Weights of a small transformer language model.
Size: 16 layers, width 384, 6 heads of 64, MLP 1536 GELU, vocabulary 32768, 53.6M parameters.
Architecture: rotary positions, untied embeddings.
Training: a variant of SOAP for these matrices, 2386 steps.
Each number is 50 + 12 x the weight over its row's rms, rounded and kept within 0 to 99. Layers, rows and columns count from 0. The size before them is the row's rms in percent of the matrix's.

# layer 4 MLP down, 384x1536, rms 0.0803, rows 350-360, columns 0-127
101:43 31 51 59 71 62 47 52 47 40 21 50 49 54 44 74 45 60 46 58 47 41 39 52 33 50 41 45 27 61 37 58 33 49 27 77 56 58 45 62 28 43 54 36 48 52 38 54 30 44 43 65 44 38 43 45 36 39 42 58 54 40 56 68 58 43 50 37 60 50 49 68 47 47 41 48 38 56 46 66 57 40 53 47 47 36 24 47 45 56 57 37 56 62 31 63 46 40 65 51 40 50 50 28 61 47 47 35 56 67 46 58 51 50 37 56 65 37 74 44 63 82 41 33 39 54 30 52
095:64 49 54 51 52 58 68 58 59 54 58 44 56 68 55 45 48 59 59 55 33 68 68 61 57 54 52 43 48 55 55 63 46 26 29 49 41 53 40 33 68 70 60 44 48 41 63 42 56 42 73 60 59 55 58 58 55 61 66 54 42 46 54 56 48 44 66 39 49 52 54 66 61 51 46 39 32 63 50 57 43 32 86 62 41 36 37 33 25 25 69 62 75 49 50 48 42 58 44 71 69 54 63 48 40 50 52 62 32 61 65 52 51 57 35 53 56 54 51 63 44 28 63 43 43 52 26 57
099:58 50 53 31 73 64 36 35 35 64 33 55 59 37 72 45 45 33 56 48 51 49 64 59 51 40 48 54 47 70 57 51 60 47 44 49 25 44 63 61 66 47 52 62 64 42 61 58 42 49 57 51 57 33 51 44 50 43 69 52 60 54 28 71 41 67 39 27 44 44 63 56 65 51 45 55 46 46 52 34 47 57 54 50 64 44 40 39 76 59 46 51 64 39 62 57 46 71 38 48 50 53 64 44 63 44 35 39 52 71 57 43 63 34 67 45 51 29 54 55 54 48 44 59 49 47 18 49
100:68 58 41 52 55 55 51 61 56 29 31 50 50 61 56 64 46 63 60 63 43 65 48 30 30 54 71 65 35 51 45 62 65 66 38 51 51 46 43 44 59 57 35 38 58 34 50 50 57 36 50 63 57 60 45 40 64 45 53 38 40 70 40 74 55 43 66 46 29 29 39 70 64 46 32 45 37 49 44 57 42 40 51 52 64 77 40 46 22 52 51 65 31 45 48 41 53 55 55 45 49 57 63 53 47 41 36 42 25 61 39 44 63 44 52 44 31 49 38 54 48 59 46 47 38 48 49 50
096:70 44 68 53 78 65 37 68 25 43 58 47 31 57 53 37 56 37 64 40 42 44 48 45 20 56 52 51 58 45 63 43 88 46 44 47 42 51 57 38 68 39 25 40 62 44 48 35 50 43 28 51 54 42 49 40 50 62 52 60 56 49 56 67 41 53 25 64 48 53 55 57 40 45 58 52 50 33 48 52 44 42 30 55 56 47 52 48 45 39 44 54 58 75 52 54 38 51 48 29 30 58 70 35 55 62 74 72 63 45 43 52 30 55 36 23 54 52 36 26 56 31 56 47 25 51 51 40
101:45 51 56 56 41 33 67 68 77 54 64 63 27 76 45 53 52 53 20 32 32 43 32 47 55 28 43 42 42 33 38 48 58 57 84 50 48 35 45 52 44 58 52 42 58 67 71 55 67 70 49 53 53 46 42 39 72 63 54 58 50 45 56 52 65 41 49 20 56 54 44 54 46 53 55 46 43 44 73 39 60 54 10 52 50 30 47 73 37 46 45 46 43 48 35 62 45 35 47 42 44 28 44 43 27 27 64 50 47 31 59 31 44 57 41 56 53 32 67 30 54 55 47 35 54 56 54 47
091:57 53 43 50 37 67 53 57 51 50 36 54 57 51 56 55 60 44 52 63 49 66 43 61 48 30 50 34 42 48 71 75 38 41 43 49 60 29 43 49 38 42 62 50 54 41 46 57 55 53 50 48 45 66 68 43 53 54 72 54 42 49 54 59 44 43 37 67 47 46 58 57 69 35 61 39 47 59 44 21 42 61 37 75 52 69 62 37 48 35 66 47 54 54 61 49 44 48 30 64 51 58 48 34 53 39 50 50 46 59 56 53 55 47 29 55 54 38 49 34 49 55 57 41 26 58 52 50
096:61 43 44 55 46 41 52 48 44 34 59 49 55 47 46 47 67 65 45 42 44 48 51 49 57 57 57 59 74 71 54 58 44 40 63 54 50 48 65 53 39 38 68 74 43 59 51 39 42 59 55 63 47 64 48 49 25 52 49 51 37 50 50 64 44 54 45 53 62 60 49 47 53 69 60 60 33 71 52 64 44 32 45 47 38 47 48 50 48 35 46 66 23 56 44 56 45 61 30 42 57 41 60 44 58 45 33 60 28 49 44 49 31 44 45 61 53 48 48 73 55 50 48 43 46 55 38 42
106:85 50 66 56 50 53 46 51 44 68 61 54 65 39 54 60 66 60 45 58 39 51 56 40 37 47 52 51 50 50 52 48 58 42 24 56 69 57 52 43 41 44 60 37 47 24 57 40 40 49 46 49 51 69 49 43 37 43 39 49 52 42 68 42 29 36 59 54 52 61 56 61 68 31 74 41 50 61 45 46 46 46 70 73 30 46 48 52 53 51 43 49 51 50 35 57 44 56 30 37 51 55 43 61 34 55 36 49 33 34 61 37 50 53 42 34 47 38 45 54 55 44 37 44 45 51 64 35
095:56 63 56 51 49 58 60 18 57 37 60 46 56 51 59 35 64 50 54 59 56 66 46 52 44 45 36 41 43 73 60 53 57 48 22 45 59 58 52 43 68 47 36 53 67 57 67 45 68 47 59 44 57 66 49 59 49 39 42 64 44 37 75 52 43 46 50 84 55 62 52 48 56 50 53 44 58 49 46 48 60 50 45 53 63 63 68 50 52 56 47 40 40 86 60 53 62 57 47 41 34 56 48 47 61 63 44 28 49 60 48 36 52 53 53 41 46 43 70 63 57 52 51 52 51 51 40 42
097:49 40 29 29 60 37 62 40 34 64 09 50 57 40 51 47 73 51 44 54 47 66 52 81 43 35 69 47 67 57 56 46 70 45 33 54 43 68 52 45 68 46 51 51 36 39 54 46 45 55 44 56 51 44 39 54 67 49 45 41 71 43 56 59 55 53 39 48 53 42 47 48 74 64 50 49 65 59 55 58 36 59 81 57 47 38 43 36 56 69 27 51 72 26 54 44 34 57 57 63 48 46 35 52 47 28 65 39 59 89 49 40 61 67 58 64 44 43 58 74 49 62 43 52 43 47 56 33